Part of a small language model's weights.
Size: 8 layers, width 768, 12 heads of 64, MLP 1536 GELU, vocabulary 46208.
Architecture: LayerNorm before each block, no biases in attention or MLP, tied embeddings.
Training: a variant of Muon for these matrices, 1121M tokens.
Each number is 128 + 24 x the weight over its row's rms, rounded and kept within 0 to 255. Layers, rows and columns count from 0. The size above them is the row's rms in percent of the matrix's.

# layer 2 MLP down, 768x1536, rms 0.0332, rows 395-466, columns 1344-1439
size [101  98 100 102 105  99 101  95 100  98 103 103  97 100 100 102  99 101 101  99  98 101 102  97 101 102  98  99  98  97 104  97 103  96  96  99  97 103 100 100  97  96 100 101 100 100 104 107  97 103 101 103 103 104 100 102 102 101 102 104 100  99  99 104  98  96 100  98  97  99  98 103]
[[174 115 118 124 142 142 110 112  80 103 108 163 173  95 105 123 121 128 125 138 169 132 125 124 159 143  84 125 120 120 107 134 169 127 116 155  66 185 192 158 152  96 138 109 135 140 141  85 106 123 156  56 129 146 183 110  99 163 115 190 145 153 116 180 101 134 142 119 123 171 151 155 105 140 134 140 124 162 111 109 117 138 122 154 127 129 125  99 117 110 184  88 136 185 110 121]
 [115  83 115  99 136 126 114 138 116 145 120 137 135 152 120 136 103 124 134 128 142 116 124 154 169  94 139 125 126 151 139  63 113 111 130 119 116 118 109 142 139 108 113 134 145 128 138 103 133 122 121 131 171 149  80 152 123 147 112 131 138 115 129 128 100  93 133 152 116 184 141 126 151 122 124  94 112 147 138 128 113  82 141 137 113  80 108 122 136 154 115 105 130 167 145 115]
 [135 102 136 124 153 127 140 168 142 105  96  91 167 120 144 111 122 113 160 113 117 139 125 155  62 105 134 150 149 124 153 134 123 116 141 175 157 108 120  86 148 135 106 116 111 133 165 137 114 108 128 127 122 127 138 116 108 113 175 167 138 117 142 125 113 112 123 152 120  66 134 119 153 126 150 144  96 138  89 123 138 149 109 141 147 142 151 114  82 145 105 137 106 121 138 118]
 [100 129  97 108 141 142 145 151 130 134 146 123 138 125 123 102 121 127 145 115 158 150 145 138 145 150 176 148 136 153 142 128 129 142 103 150 146 118 105 159 148 126 144 134 163 133  99 124 132 101 117 131 104 133  98 170 145 108 129 166 154 153 140 140 111 132 109 159  87 119 103 109 112 100 128 126 117 168 144 107  94 171 126 115 126 117 123 142  90 148  69 137 121 165  98 142]
 [139  99  96 115 125 153 169 122 109 137 122 101 154 106 119 109 131 152 130 118 158 183 138 129 135 158 113 116 132 175 147 112 124 129 115 160 110 134 150 170 134 129 112 100 114 106 141  93 119 169 139 154 130 111 148 157 150 125 119 137 148 147 118 133 116 113 152  98 167  93 126 178 169 118 115  87 189 128 139 110 141 134 127 168 121 148 117 155 161 114 141 131 111 109  97 149]
 [177 140 130 138 129 135 134 141 137 161 106 150 105  95 153 144 134 136 121  98 108 127 123 192 161 127 177 117 162 111 120 144 159 153 124 103 146 160 117 105  93  89 128  76  82 115 123 135 146 126 104 152  87 126 121 138 167  96 174 135 120 102 130 172  99  79 108 131 102 145 107 146 169 172 105 167 120 104 149 112 149 106 126 120 152 119 119 133 130 137 111 148  85 141 122  92]
 [148 117 117 119 172 108 174 180 164 138 102 101 130 106 147 138  90 125  95 115 147  73 138 198  73  78 119 107 124 113 143 142 166 136 143 118 108 132 187 104 161 154 124 103 130 162 149 105  84 160 173  97 124 122 113 148 115  87 146  97 135 100 139 155 104 104  97 115 131 166 117  98 179 142 114 167 153  82 151 169 116 157 166 142 128 183  97 147 131 142 148 125 127 113 142  95]
 [165 154 113 115 115 106 125  89 117 166 133 124  96 172 155 129 135 146 115 138 189 107 103 174 128  89 136  86 135 135 148 164 153 151 160 126 103 121 126 101 118 131  85 130 136 112 113 141 139 131 126 138 105 155 159 133 140 143 114 138 158 163 114 107 153 117 119 140 129 141 121 144 129 151 142 136 129 118 154  78 128 108 104 129 154 131 159  88 136 176 112  99 136 112 144 126]
 [154 141 130 171 126 125 152 113 143 214  96 155  89 135 130 148 112  85 132 109 135  97 136  98  99 142 137 123 171 135 127 119 118 155 131 103 121 124 108 110 152 103 125  96 116  87 104 107 136 117 157 129 138 110 115 146 138 183 116 132 164 131 141 171 145 119 122  98 125 146 127 132 122 105  96 120 113 142 165 107 159 116 126 123 111 120 172 157 122 148 148 136  85 117 158 101]
 [129 175 125 101 110 123 128 135 156 161 121 153 102  99 112 151 126 146 120 116 150 119  82 145 117 112 118 129 131 117 102  93 115 143 131  87 154 134 158 163 129 142 114 102 112 121 158 149  79 131 143 146 116 163 129 129 143 111 147 131 124 176  87 141 146  90  90 118 120 116 122 102 119 104 113 139  87 146 144 146 100 121 120 125 129 113  85 106  96 173 107 192 134  63 124 135]
 [125 106 173 133  22 125 142 140 129 124  98 139 108 152 156 137 104 146  94 127 124 107 124 111 119 127 127 135 151 126 113 106 114  85 110 106 157  90 115 153 128 107 117  76  78 134 114 130 160 165 179 117 141 163 122  94  98 134 146 141 150 140 130 142 174 116 121 151 154  84 134 134  99 148 125 165 117 116 139 103  90 124 115  99  94 139 179 135 171 143 125 163 118 135  71 123]
 [150 145 144 130 118 125 111  99 158 104 119 162 173 128 130 150 138 142 130 149 155 141 134 138 132 115 119 146  99 137 144 147 118 138 141 141 108 114 152 166  94 118 134 134 145 146 135 107 100 108 164 153 135 107 166 117 133 139  84 104 109 135 130 143 167  87 116 118 132  86 147 106 152 136 161 132 133  91 147 156 106 145 149  98 107 115 142 165 137  95 128 124 161 122 120 101]
 [101 137 140 154 111 172 118 110 127 109  80 101  47  98 102 155 130 122  72 203 148 149 142 118 128 118 148 143 132  71  95 141 168 113 135 165  99 132 118 131 125 130 124 113 126 136 125 156 167 139 132 155 133 138 111 137 105 133 143  78  76 152 176 127 151 182 150 124 182 189 107 120 115 105 134 155 146 136 138 127  84 104 120  99 138 171  89 166 151 163 152 170 134 136 119 143]
 [135 112 119 143 201 123 117 143 141 114 146 101  74 100 132 139 121 108  93 140 132  88 156  92  98 171 139 156 140 124 191 146 104 108 149 102 102 139 112 125 142 144 133 138 108 105 134 130  96 131  95 102 122  90 176 118 154 129 120 150 129 128 104 146 135 124  69 100 144 161 143 123 103 123  93 119 135 157 141 142  78  99 167 159  88 104 123 124 151 124 131 121 137 120  98 111]
 [ 84  89 162 127 164 108 158 128 166 107 127  73 106 106 138 146 120 105 143 153 182 142 137  68 116 143 124 156 138 131 137 136 158 149 155 135 154 142 152  94  98 126  98  99 111 142 153 155 160 122 123 126 123 104 124 118 147 125 122 116 102 121 179 128 156 151 115 129 129 135  84 174 166  93 149  94 142 160 158 158 144 115 137 118 109 148 147  78 186 122 109 106 147 114 129 111]
 [134 107 154 126 154 130 150 121 101 129 138 173 140 140 123 135 131 104 101 141 133 110 130 136 131 108 163 132 151 150 166  98 129  91 111 104 167  97 106 128 140 159 104 143 105 132 135 131 100 142 123 127 113 112 119 117 136 126 117  96 140 135 105  95 155  93 146 145 105  95 127 108 100 114 101 126 136 108 127 171  64 135 105 157 141 137 140 123 127 128  96 117 120 173 138 137]
 [ 83 122 156 174 109 119 131 153  97 130  91 161 140 125 112 165 128 123 112 110 135 141 181 156 132 148  97 131  72  96 137 135 115  95 173 106 108 159  99 114 127 149 168 145 130 133 126 136 183  78 149  71  92 115  81 130 144 134 143 101 103 160 114 148  73 115 118 119 141 135 142 166 120 152 161 126 129 132 103 139 156 115 136 133 145 131 136 138 139  82 124 112 103 131 112 136]
 [128  94 142 106 141 114 140 143  85 132 100 146 142 132 168  99 100 114  82 105  83  95 124 142  35 154  93 109 108 128 122 121 122 143 119 136 120 129 157 134 147 131 118 140  96 150 121 170 108 154 136 123 106 130 119  95 127 112 134 113 104 123 100 150 143 115 186 116 123  83 107 118 159 188 115 132 135 154 168 146 161  86 167 108 128 142 135 116 121 143 134 151 130 149 132 144]
 [108 150 102 130 165 125 113 106 119 215 135 161 126 106 116  97 123 132 104 137 136 100 133 137 165 102 101 118 156 112 166 166  85 153 107 162 121 140 149  91  96 103 154 134 120 162 110 101 147 125 103 145 119 135 150 107 108 117 120 147 125 144 124 122 111 140 128 129 148 135 104 130 117 148  74 112 157 138 133 121 107  90 118 135 131 174 161 121 150  99  66  88 144 140 130 127]
 [172 116 139 134 127 132 162  80 109 166  96 142 125 129  97 118 142 100  99 110  89 156  70 152 130 134 111 150 121 165 119 116 140 152  90 145  51 104 106 112 135 115 163 189  98 155 144 116  88 162 131 134 138 106 120  68 129 109  97 118 129 124 122 153 117 117 107 163 153 158 150 176 148 111 100 135 135 157 135 105 134 137 167 140  93 165 121 118 129 119 145 144 155 194 110 100]
 [113 102 167 177  90 129 199 114 115 112 128  79 153  95 148 113 121 112 101 143 188 112 131 120 141 100 109 113 136 145 101 109 140 121 137 134 120 151 138 134 123 128  99 135  90 144 114 137 138  71 143 105 132 113 114 144 164 143 129 119 169 134 148  99 120 116 155 152 112 118 115  99 142  99 123 124 134  95 107 128 113 136 123 140 148 111 136  76 116 135 129 127  94  97  82 119]
 [131 135 138  89 100 131 118 125 166 148 156 140 139 124 157 144 127 107 128  95 179 115 126 114 147 153 137 110 117 138 126 114 144 126 118  89 179  87 131 152 124 119 192 152 111 150 129 133 121 140  99 125  90 140 119  23  92 145 132 158 151  93 102 118 124 112 149  90 119  91 101 103 124 127 107 148 100 111 114  84 109 104 160 152  74 146 144  86 149 113 101 132 125  92 141 113]
 [127 121 134 118 111 125 152  94 100 147 134  73 131 166 104 120  82 144 141  83 130 147 131 127 108 124 120 169 137  76 143 155 150 101 149  82 114 130  87 120 153 146 142 112 139 101 122 101  93 120 122 108 153 152 131 119 136 137  84 151 145 137 103 156 120 147 142 156 118 136 123 147 120 168  85 102  98 122 153 171  81 159 147  97 160 170 145 160 119 131 129 107 141 121 129 120]
 [142 125 111 114 106 127 160 124 130 108 151 119 152  97 159 115 151 130 111 119 120 108 154 155  94 130  89 151 104 135 129 145 117 143 136 128  92  90  79 138  85 119 106 113 119 112 154 100  96 126 129 127 146 167 131 158 112 150 147 110 107 108 144 153 128 143 143 120 125 156 124 146 108 155 129 117 152 186 151 149 147 176 133 132 140  97 116 109 139 150 135  81 106 136 126 135]
 [161 107  92 121 174 202  70 148 129 140 120  77 138 131 128 113  71 121 144 144 142 132 119 107 110 100 106 119 154 156 103  94 149 157 137 109 146  94 129 144  92 144  85 152 110 143 135 111 120 134 101 108 127 151 100 154 106 124 125 135  64 115 134 138 119 126 133 143 155 137 152 126 109 128 167 106 110 112  90  81 113 149 157 123 114  81 130 125 156 130 118 117 136 146 123 136]
 [119 158 131 117 154 141 121 111 107 184 108  57 111 153 135  99 134 105 127 145  88 154 164 198 136  96 117 148 116 104 132 126 125 134 121 153 139 102 125 122 131 134 126 104 188 134 138 124 155 138 159  97 141 121 123 149 145 172  84 147 121 151 123  92 174 161 121 130 108  92 131 126 111 139 143 109 149 148 153 111 126 150 128 136 123 111 128 103 107 139 147 155 136 135 171 112]
 [132 105 125 122 116 131 117 145 150 149 105 168 157 167 134  98  94  82 111 123 106 123 163 117  86 139 120  66 123 102 112  82 138 124 122 156 112 116 142 114 113 149 158 161 150 106 146 150 121 155 105 115 151 137 101 135 141  95 181 137 131 141 145 141 134 136 180 138 127  92 103 100 133 102 152 123 100 147 162 113  95  98 152 126 156 143 160  84  97 160 124 146  72 124 148 137]
 [135 145 158 118 105 109 127  88 146 142 170 128 150 138 121 115 122 161  84  75 118 146 137 133 166 151 155  90 122  79 140 115 161 115  94  86 124 168 103 130 138 136 127 160 110 125 163 111 125 100 132 125 135 143 129 143 134  82 149 171 100  92 134  88 154 117 147 105 167  84 130 151 116 128  71  89 109 108 120 124 127 110 135 125 126 140 153 145 156  94 136 129 122 100 142 123]
 [ 99 155 102 107 112 129 182 161  63 124 148  88 131 138 135 110 189 128 118 117 145 127 105 108 156 115 161 143 131 109 184  68 127 110 161 135 148 163 103 124 146 137 108 114 123 119  90 104 126 115 119 148 125  80 132 124 153 182  79 144 137 137  98 149 155 129 148 139  95 109 129 139 104  96 124 121 103 110 123 162 136 147  79 151 149 121 172 161 157 111 182 148 117 101 107 136]
 [115 172 144  87  89 117 106 129 138 139 165 178  84  90 115 148 163  86 136 145 127 135 132 154 148  78 159 107 149 147 143 141 127 122 120 109 103 110 139 143 145  99 126 102 112 122 136 144 159 138 130 153 153 176 130 138 117 122 110 112 124 106 160 123 100 114 133 152 137 120 106 138 130 144 125 106 118  86 141 164 138 133 128 109 145 135 131 121 114 164  99 126 174 148 122 189]
 [142 135 133 145 156 148 100 154 137 112 162 153 165  97 136 136 148 149 121 106 150 116 139 104 135 139  83  95 135 142 111 127 117 106 119  89 112 151 129  91 133 172 150 118 131 134 117 149  88 121 125 135 103 109  87 154 113 158 156 154 137 132 149 125 118 127 149 127 137 142  97  70 114 146 120 101 108 117 138 124  93  80 104 173 130 179 117 134 117  75 101 102 100 125  88 110]
 [148 103 165 116 134 141 141 115 124 122 117 100 125 128 124 142  86 140 128 135 127 133 153 142 130 150 143 133 109 128 156 140 121 156 125  98 145 123 163  96 153 106 136  94 136  89 150 111 142 134 149 111 152 140 143 116  88 137 125 122 131 134 133 116 174 137 131 124 139 127  84  96 134 146 113 134 174 136 103 137  93 124 146 151  38  78 111 110 100 119 128 122 148 164 116 149]
 [116 101 130 105 124 146 186 142 115  98 110 123 124 147 164  94 114 137 125 130 156 132 134 121 149 159 149 132 129  91 141 110 169 113 137 143 184 130 135 102 131 117 113 142 138 127 162 160 113  92 142 104  74 114 165 149 120 124 105 139 160 171 126 118 104  98  80  65  99  87 105 172 117 123  99 105 148 121 148 159 114 136 127 163 103 131 123  71 173 131 146 126 100 121 119  88]
 [127 105 146  93  99 129 144 145 138 156 105 120 146 149 143 133 124 138 150 124 124 125  87 131 174 104 131 125 170 103 115 146 124 121 153 123 142 118 104 114 128 137 130 114 106 113 141 172  97 104 137 120  84 129 114  92 158 101 129 118 122 125 139 106 109 107  81 125 161 115 145 136 162 135 161 147 149 139 111 129 160 157 109 102  69 148 104 132 115 113 140 156 134 125  92 143]
 [178 131 127 154 108 141 101 168 140 127 107 137 134 118 134 158 147 137 157  98 167 110 104  94 121 186 163 111  97 126 111 132 168 122 179 114  87 127 144 122 145 159 104 148 124 139 180 110 134 119 168  84 104  99 100 154 162 127 143 121 142 138 131 151 147  91 130 122 109 155 118 138 138 155 117 131 103 164 139 119 113 134 100 157 102 150  63 109 128 117 139 128 158 106 146 128]
 [132 113 149  64  87 166 105 154 143 149 169 130 101 160 138 142 137 153 155 124 131 145 125 127 127 123 134  68 136 141 159 115 152 126 151  84 107  68  82 144 101 144 104 115  85 134 144 139 124 145 101 149 149 127 108 140 141 140 128 161 170 123 114  94 160 109  82 124 184 119 109 112 150  98 142  94 137 147 112 118 149 111 139  97 118  98 127 151 121 118 161 111  82 129 152 115]
 [105 125 121 138 159 118 174 118 128  75 149 102 121 130 141 134 142 142 168 168 126 122 141 139 134 138 159 110 137 140 124 141  91 143 136 117 103 136 138 155 151 117 126 153 110 138 124 126 105 154 110 145 108 121 126 151 148  87 173 128 117 125 126 133 110 126 126 140 138 120 117 114 164 119 151 112  97 132 105  95 127 125 183 100 136 141 148 148 136 125 117  98 110  91 122  91]
 [148  79 171 144 153 100 107 107 103  73 161 128 142 142 143 183 144 106 103 124 157 130  86 138 138 102  97 141  85 155 124 118 132  96 130 125 142 123 119 100  99  86  81 132  97 120 108 149 140 138 144 155 104 137  96 103 140 132 139 130 141 125 125 143 114 108 132 117  71 127 140 152 153 125 107 141 109 105 129 119 109 185 113 135 142 141 117  95 145 151 150 147  72 122 135 128]
 [136 135 121 117 126 112  98 124 136 132 147 133 114 131 144 153 166 145 144 105 111 106 109  96 139  92 158 189 135 121 145 130 119 127 171 130 120 159 121 142 118 118 112 124 139 123 107  93 116  98 124 120 101 154  96 136 137  99 112 138 123 116 128 111 131 143  71 159 100 135 109  95 124 211 128 148 144 174 127 122 115 149 118 146  80 122 124  79 114 119 158 144 134 100 122 141]
 [118 144 121 154 169 117 162 127 129 117 167 165 103 115 139 122 100 108 138  97 111 170 120 108 161 110 130 101 139 113 129 127 109 146 104 115 115 116 123 151 117 164 112 110 144 105 160 122 113  88 109 155 122 164  76 163 141  76 136 175 167 151 150 119 142 113 146 122  95 126  98 149 112 145 125 109 124 162 152 135 117  98 174 142 169 116 110 167 130 128 141 172 130 111 132 130]
 [175 101 165 127 140 140 157 148 174 116 125 126 143  75  80  97 149 118  96  99 118 156  98 106 108 115 147  94 158 120 135 154 154 164 145 141 125 117 110 154 138 118 129 131 141 155 193 150 156 144 133 124 149  97 136 119 145 101 146  86 116 151 144 159 163 123 133 145 132 111 132 113 121 134 121 168 119 139 131  80 148 144 131 139 141 156 108 160 137 112 143 126 193 102 160 145]
 [ 91 139 172 133 132 121 114 127 111 177 119 122 118 126 152 187  99 144 145 124 139 104 147 162 131 124 170 105 141 108 118 110 111 128  91 146 146 138  96 118 101 117 159 129 129 165 122 138 139 149 132 109 123 122 143  90 114 129 140 137 137 155 119 105 120 109 131  87 123 147 145 151 137 100 127 178 128 139 134 131  84 154 128  77 136 128 172 176 145 128 109 163 126  96 165 109]
 [152 137 139 108 147 110 130 127 131 190  59 127 121 142 130 162  97 122 117  92 152 121  99 125 125 111 159  90 138 129 140 121 127 115 137 172 150  88 119 163  84 119 122 110 144 108  82 109 122 145  91 120 103 150 126 118 125 115  93 131 105 105 148 102 167 153 129 128 106 174 138 144 182 146 122 125 147 120 119 139 140 130 191 149 109 118 127 173  92 140 113 143 125 121 130 137]
 [114 146 129 115  96 121 135 159 109 128 146 124 153 156 108 120  78 135  91 131 129 135 143 164 138  88 122 122  97 166 129 114 153 140 107 140 121 152 137  92 151 107 123 129 136 138 152 166 145 139 127 120 126 131 134 133 160 112 212 127 126 118 143 142 117  97 126 138 145 110 134 106 110 148 128 132 123 107 157  94 137 134 132  91 162 108 129 128 127 165 133 150 136 159 129 135]
 [113 150 150 166 121 109 133 140 141 141 123 143 114 143 152  97 136  97  91 144 116 107 114 136 148 117 122 177 136 159 123 147 153 188 129 140 117  98  97 110 137 120 132 135 131 104 125 131 126 133 102 155 104 113 129 146 141 144 106 125  80 135 126 104 144 129 119 119 104 163  85 100 130 160 114 141 146  79 114 175 115 115  91  95 126 113 163  82 184 174 134 118 106 152 143 132]
 [ 99 123 123 121 135 156 127 117 130 130 128 128 138 131 146 125 102 144 143 119 142 180 121 124 129 160 114 144 122 123 109 140 111 148 109 159 137  98 125  97  91  90 104 135 119 188 130 146 109 173 118 119 147 146 121 112 170 123 123  93  93 153 100 127 133 111 122 131 129 126 136 100 119  59 137 118 142 127 115 119 137 154 119 145 137  97 132 106  89 125 139  84 106 115 124 110]
 [161 143 139 145 133  79 136 136 134 149  98 138 104 137  91 128  91 116 114  91 106 138 133 151 114 152  81 162 121 142 134 139 123  48  86 135 118  80 136 136 153 122 109 134 118 148 141  98 112  92 109 157 152 147 136 112 176  92 149 136 148 129 131 130 122 105 133 105 146 172 126 126 146 153 109 103 143 122 109 117 137 161 118 113 115 157 108 160 122 111 155 134  93 119 124 109]
 [113 152 139 116  73 106 110 106 146  97 187  99  91 130 108 177 117 120 128 137 118 114 102  93  84 121 100 140 115 155 166  97 112 128 109 136 122 124 149 133 109 101 130 131 108 127 176 127 123 140  97 170 154 102 146 135  88 126 138  78 135 126 115 129 161 103 128 117 128 114 208 111 125 131 120 130 136 104 124 125 110 191 148 138 117 110 117 112 150  89 139 162  95 127 151 134]
 [117 134 120 110 152  99 104 164  97 141 110 155 139 175 112 155 120 124 121 132 134 137 100 139 133 139 135 163 174 147 105 176 110 108 118 137 172 133 113 132 126 136 116 110 161 122  77 122 112 104 101 128 129 102 156 128 134 128 100 170  89 128 118 127 101 155 124 110 140 120 109 122 136 109 114 112 121  94 127 131 175 109  98 168 140  88 157 105 116  95 161 127 123 146 147 146]
 [143 123 133 151 155 135 186 174 146 135 142 129 177 152 136 107 133 106 160 144 131 137 139 117 142 125 150 126 108  90 143 148 113 120  90 107 134 108 142 156 158 122 173 123 114 117 153 122 176 137 174 117 146 160 103 106 138  97 187 122  97 142 118 114 129 107  81 113 132 123 132 130 100 159  85 130 128 124  86 124 107  94 133 130 125 124 113  96 128  89 139 121 149  92 167  79]
 [125 124 126 106 129 118 190 146 153 121  92 125 120 172 141 122 113 128  93 125 100 185 111 134 105 108 109 134 113 122 154 146 116 114  94 157 112 139  98 143 155 108 112 145 129 147 104 106 130 114 129 123 108 174  77 138 117 150 110 176 152 137 110 130 108 132 151 115 142 158 128 141 149 157 110 141 115  88 140 117  76 123 188 131 135 127 157 170 131 108 140  96  71 189 143 104]
 [131  77 130 147 128  82 108 133 105 107 120  83 153  90 146 129 147 150 100 144 177 167  97 126  91 124  85 125 148 171 157 100 133 133 134 123  57 112 135 162 132 168 119 150  90 174 146 147 114  97 194 116 141 134 128 141 111 144 119  95 125 171 176 139 107 105 127 148 120  88 120 145 136 123 133 167 167 102 132  78 112 143 145 122 111 165 129 118 104 134 112 147 113 179 127 121]
 [122 130 110 124 141 126  96 123  92  96 119 131 118 117 143 127 140 141 115 139 114 140 162 119 121 134  87 126 135 126 143 149 134 148 125 111 126 136 162 131 128 104 144 112 121 121 112 114 133 116 137 123 101 136 124 156 163 136 120 127 105 132 159 124 131 120 108 164  93 102 125 100 170 146 111 146 129 127  88 151 121 131 148 139  70 105 141  85 111 151 123 169 160 117  95 109]
 [121 128 130 136 114 141 103 124 205 135 131 139 169 123 129 132 136 132 117 121  98 146 175 131  84 143 146 125 155 118 123 106 106 141 146  98 169 135 158 130 121 111 168 106 151 119 149  87 142 141 131 137  93  87 167 157 120 123 149 140 101 135 121 149 115 148 145 100 115 142 110  94 108  90  97 166 104 172 192 113  90 124 105 119  96 148 119 142 184  73  92 148 154 144  98  99]
 [129 150 107 147 136 126 156  82 114  77 121  98 115 122 123  87  96 111 108 147 127 141 105  71 129 129 121 139 139 101 133 115 149 134 130 107 130 120 118 149 145 118  76 136 143 150 142 142 128  98 114 121 129 155 133 125 117 101 131 154 165 157 121 158 132 123 132 126 111 127 118 112 140  85 111 164 116 138 113 171 102 101  85 195  79 160 130  96 108 155 115 140 142 152 148 108]
 [105 117 176  95 113 168  98 123 136 148 141 120 120 141 115 124 120 125 131 120 114 128 105 122 105 123 128 128  97 110 127 141  86 171 122 117  91 171 106 143 140 146 108 108  94 146  89 146 126 121 100 126 151 126 154 135  81 129 143 116 122 149 129 121 152 113 103 120 173  89 158 157  79 135 164 165 109 128  83 134 143 184  72 148 124 143 134 125  82 127 143 113  95  81 168 163]
 [130 103  99  97 134 135 144 100 143 158  89 108 147 137 135 119 134 119 126 122 113 138 176 119 167 140 102 121 133 161 120 162 121 108  96 164 125 119  83 115 105 158 116 175 160 112 153 151 120 137 180 125 105 147 156 164 132 123 126 125 105 129  97 100 152  93 121 140 103 200  80  92 149  90 124 121 167 158  93 105 114  78  98 100 128 105 152 112  90 146 120 105  90 147 136 117]
 [157 134 121 113 133 107 112 143 148 106 150 129 116 152 142 127 125 162  88 125 139 140  94 115 157 128 132 140 145 124 126 156 151  82 149 127 103 108 109 167  98 134 134 124 136 145 154 178 166 131 148 125 140 103 158 157 146 138 108 105 118 146 134 114 180  93 124 144 106 123 176 105 122 136 136 132 155 134 142 122 106 150 142 113 151 138 143 106 125 147 124 143 113  98  83 139]
 [123 128 115 145 118 104 130 104 113 127 112  75 121 124 128 164 130 125 101 137 106 161 181 131 131 138 166 126 104  95  85 175 168 129 131 101  76 123 157 142 106 114 126 151 164 122 176 120 129 149  87 112 113 113  83 115 156  99 117 148 121 153 184 129 145 108 183 137 148 154  95 147 104 108 127 163 124  89 110 120 142  79 133 151 142 138 142 115 124 184 129 165 124 118 132 143]
 [157 127 141 162 147 104 132 144 116 164  87 149 102 159 126 118 139 138 102 129  99 158 113 124 118 140  93 134 147 124 128 120 157 124  98 124 156 128 115 123 115 127  83 152 132 108 172 116 126 147 118 116 124 164 116 147 135 106 171  99 136 107 135 120 144 111 118 136 115 106 130 107 131 123 128 122 151 109 151 149 127 142 122 139 167  62  96 100 165 144 127 111 166 154 157 123]
 [135  87 150 113 118 170 154 119 108 124 110 119  75 135 158 114 145 111 124 107 121 145 134 141 146 125 137 126 128 136 118 169 128 147 144 137 114 128 149 104 135 147 102 127 129 118  93  93 163  82 172  88 154 135 103 117 111 150  89 152 104 115  95 131 118 140 128 131  96 115 151 145 124 149 163 123 124 144 104  90 129 145 149 146  91 132 126 100 121  86 129 138 127 129 104 120]
 [186 116 120 121 159 116  97  94 100 111 131 166 139 151 108 124  92 111  71 112 112 123 128 139 111  90 146 151 140  97 146 104 144 114 105 154 116 188 153 155 150 147 151 137 174 113  81 122 153 120 118 113 162  76  86 149 155 110 139 139 140 113 128 136 152 125 127 134 120 120 129 106 149 154 132 133 136 114 147 150 126 164 154 158 124 104 135  96 111 142  87 154 132 129 111 175]
 [144 120 139 132 132 133 102 166 159 124 138 115 123 124 126 155 132 155 102 117 123 117 112 107 161 117  99 139 107 153 146 143 143 134 139 136 140 152 151 150 150  86  97  85  89 137 127 123 111 110 113 149 167 128 172 102 143 158 138 106 166 111 140 118 122 120 134 114 120 138  86 144 118 111 104 135 172  82 105 144 111 123 116 130 139 110 144  84 122 136 202 124 146 130 146 165]
 [120 137 141 149 120 140 165 132 132 133  87 110 131 149 110 126 127 141 128 123 118 140 122 145 124 113 106 135 104 116 152 107 157 148 152 138 101 124 134 103  85 146 112 174  85 181 185 158 152 113 115 164 144 132 136 159 159 124 135 126 119 152  77 130 147 167 129 129 100 130 128 119 127 159  86 142 162 109 104 150 132 118 152 112 171 129  95 160 162 116 109 135 148 134 147 155]
 [125 100 127 130 109 122 148 146 140 154 123  82 149 128 124 150 134 139 112 139 186 179 132 110 138 133 119 144 161 117 121 150 162 146 105 119 131  86 120 122 114 105 174 173 118 107 129 121 120 111 115 116 149  99 103 119 162 149 113  83 128 149 136 106 161 156 164 137 119 135 169 108 119 104 124 101 121 120 156 126 123 140 141 178 124 103 165 132 147 118 160 125 127 160 175 169]
 [106 141 193 156 103 126 175 146 107 106 129 139 136 117 128  74 159 113 110 117 124 188  91 159 186 131 139 116 130 118 134 108  60 116 113  72 137 135 104 168 120 141 144 120 195 118 121 107 147  86 133 119 137 140 125 171 139  89 124 118 135 131 159 109  85 111 149 131 157 151  99 108 162 103 135  81 133  93 126 135 114 138  87 130 168 170  99  94  70 125  81 112  75  59 129 149]
 [101 135 128  97  71 128 121 152 134  83 143  77 126 171 104 149 130 132 144 106 104 144 132 116 145 121 110 145 120 126 150 143  66  79 109 114 143 107 107  92 138 161 151 131 172  57 217 154 131 125 128 148 127 151 143 122 139 155 148 119  85  91 111 139 103 106 126 111  97 161 146 113 142 157 122 119 155 128 161  98 117 143 149 134  96 145  87 157 137 159 152  98 121 130 162 145]
 [121 138  89 134 136 155  85 170 134 119 134 131 128 108 124 127 130  98 145 144 103 120 154 150 158 127 141 126 137 148 153 131  99 185 119 178 101  81 134 163  99 117 168 139 146 119 165 168 120 143 126 155 142 114 112 140 151 151 136 147 130 188 140 133 118 120 136 145 126 125 157 140 172 140 113 115 153 159 144 136  58 171 129 116 116 137 148 131 119 174 108 155 131 111 146 159]
 [147 115 113 126 123 124 109 110 111 188 157 123 135 134 179 132  81 145 101 126 117  93 126 127 125 121  70  86 163 141 104 154 157 104  98 130  99 121 128 114 111  66  75 133 110 160  81 158 162 151 116 134 102 115 114 137 119 170 157 101 153 101  81 178 133  46 161 101 101 192 152  99 108 100 101 139 117 149 123 110 178 109 120 109 179 115 112 153 113 137 162 144 159 142 131 144]
 [138 117 169 109 125 108 131 145 133 128 110 113  90  92 123 133 115 124 156 141  80 156 112 163 109 128 147 149 144 109 104 177 107 129 130 148 127 140 120 124 139 151 150 118 118  94 127 145 114  79 142 153  99 153 152 129 112 146 156 110 138 121 126 170 139 139 125 149 145  79 120 150 122 120 158 169 152 127 141 130 126 117 116 146  91 151 138 131 145 130 118 160  73 100 149 137]
 [142 148 140 150 128 115 142 166 176 146 135 119 146 112 112  86 147 107 175 141 123 127 112 115 164 168 149 160 160 121 137 127 166 104 141 133 135 140 151 168 112 136 144 148 101 113 140 146 121 108  89 142 118 137 100 138 118  87 135 116 137 102 101 143  66 171 116 140  75 141 169 109 107  86 128 106 132 113 158 145 143  95 149 149 161 169 150 152 103 119 138 111  73 141 127 154]
 [117 130 126 136 162 118 148 139 131 129 127 148 168 118  88 125 121 114 140 138 141  94  86 144 169 104 152 106 123  99 108 112 127 160 120 149 121 131 127 126 136  91 131 129  87 146 154  85 147 144 122 123  95  90  96 120  99 101 173 148 123 150  94 101 127 131 157 124 107 100 127 135 138 126 130 134 158 121 149 140 116 120 106 163  96 144 117 151 116  94  91 128 132 126  98 103]]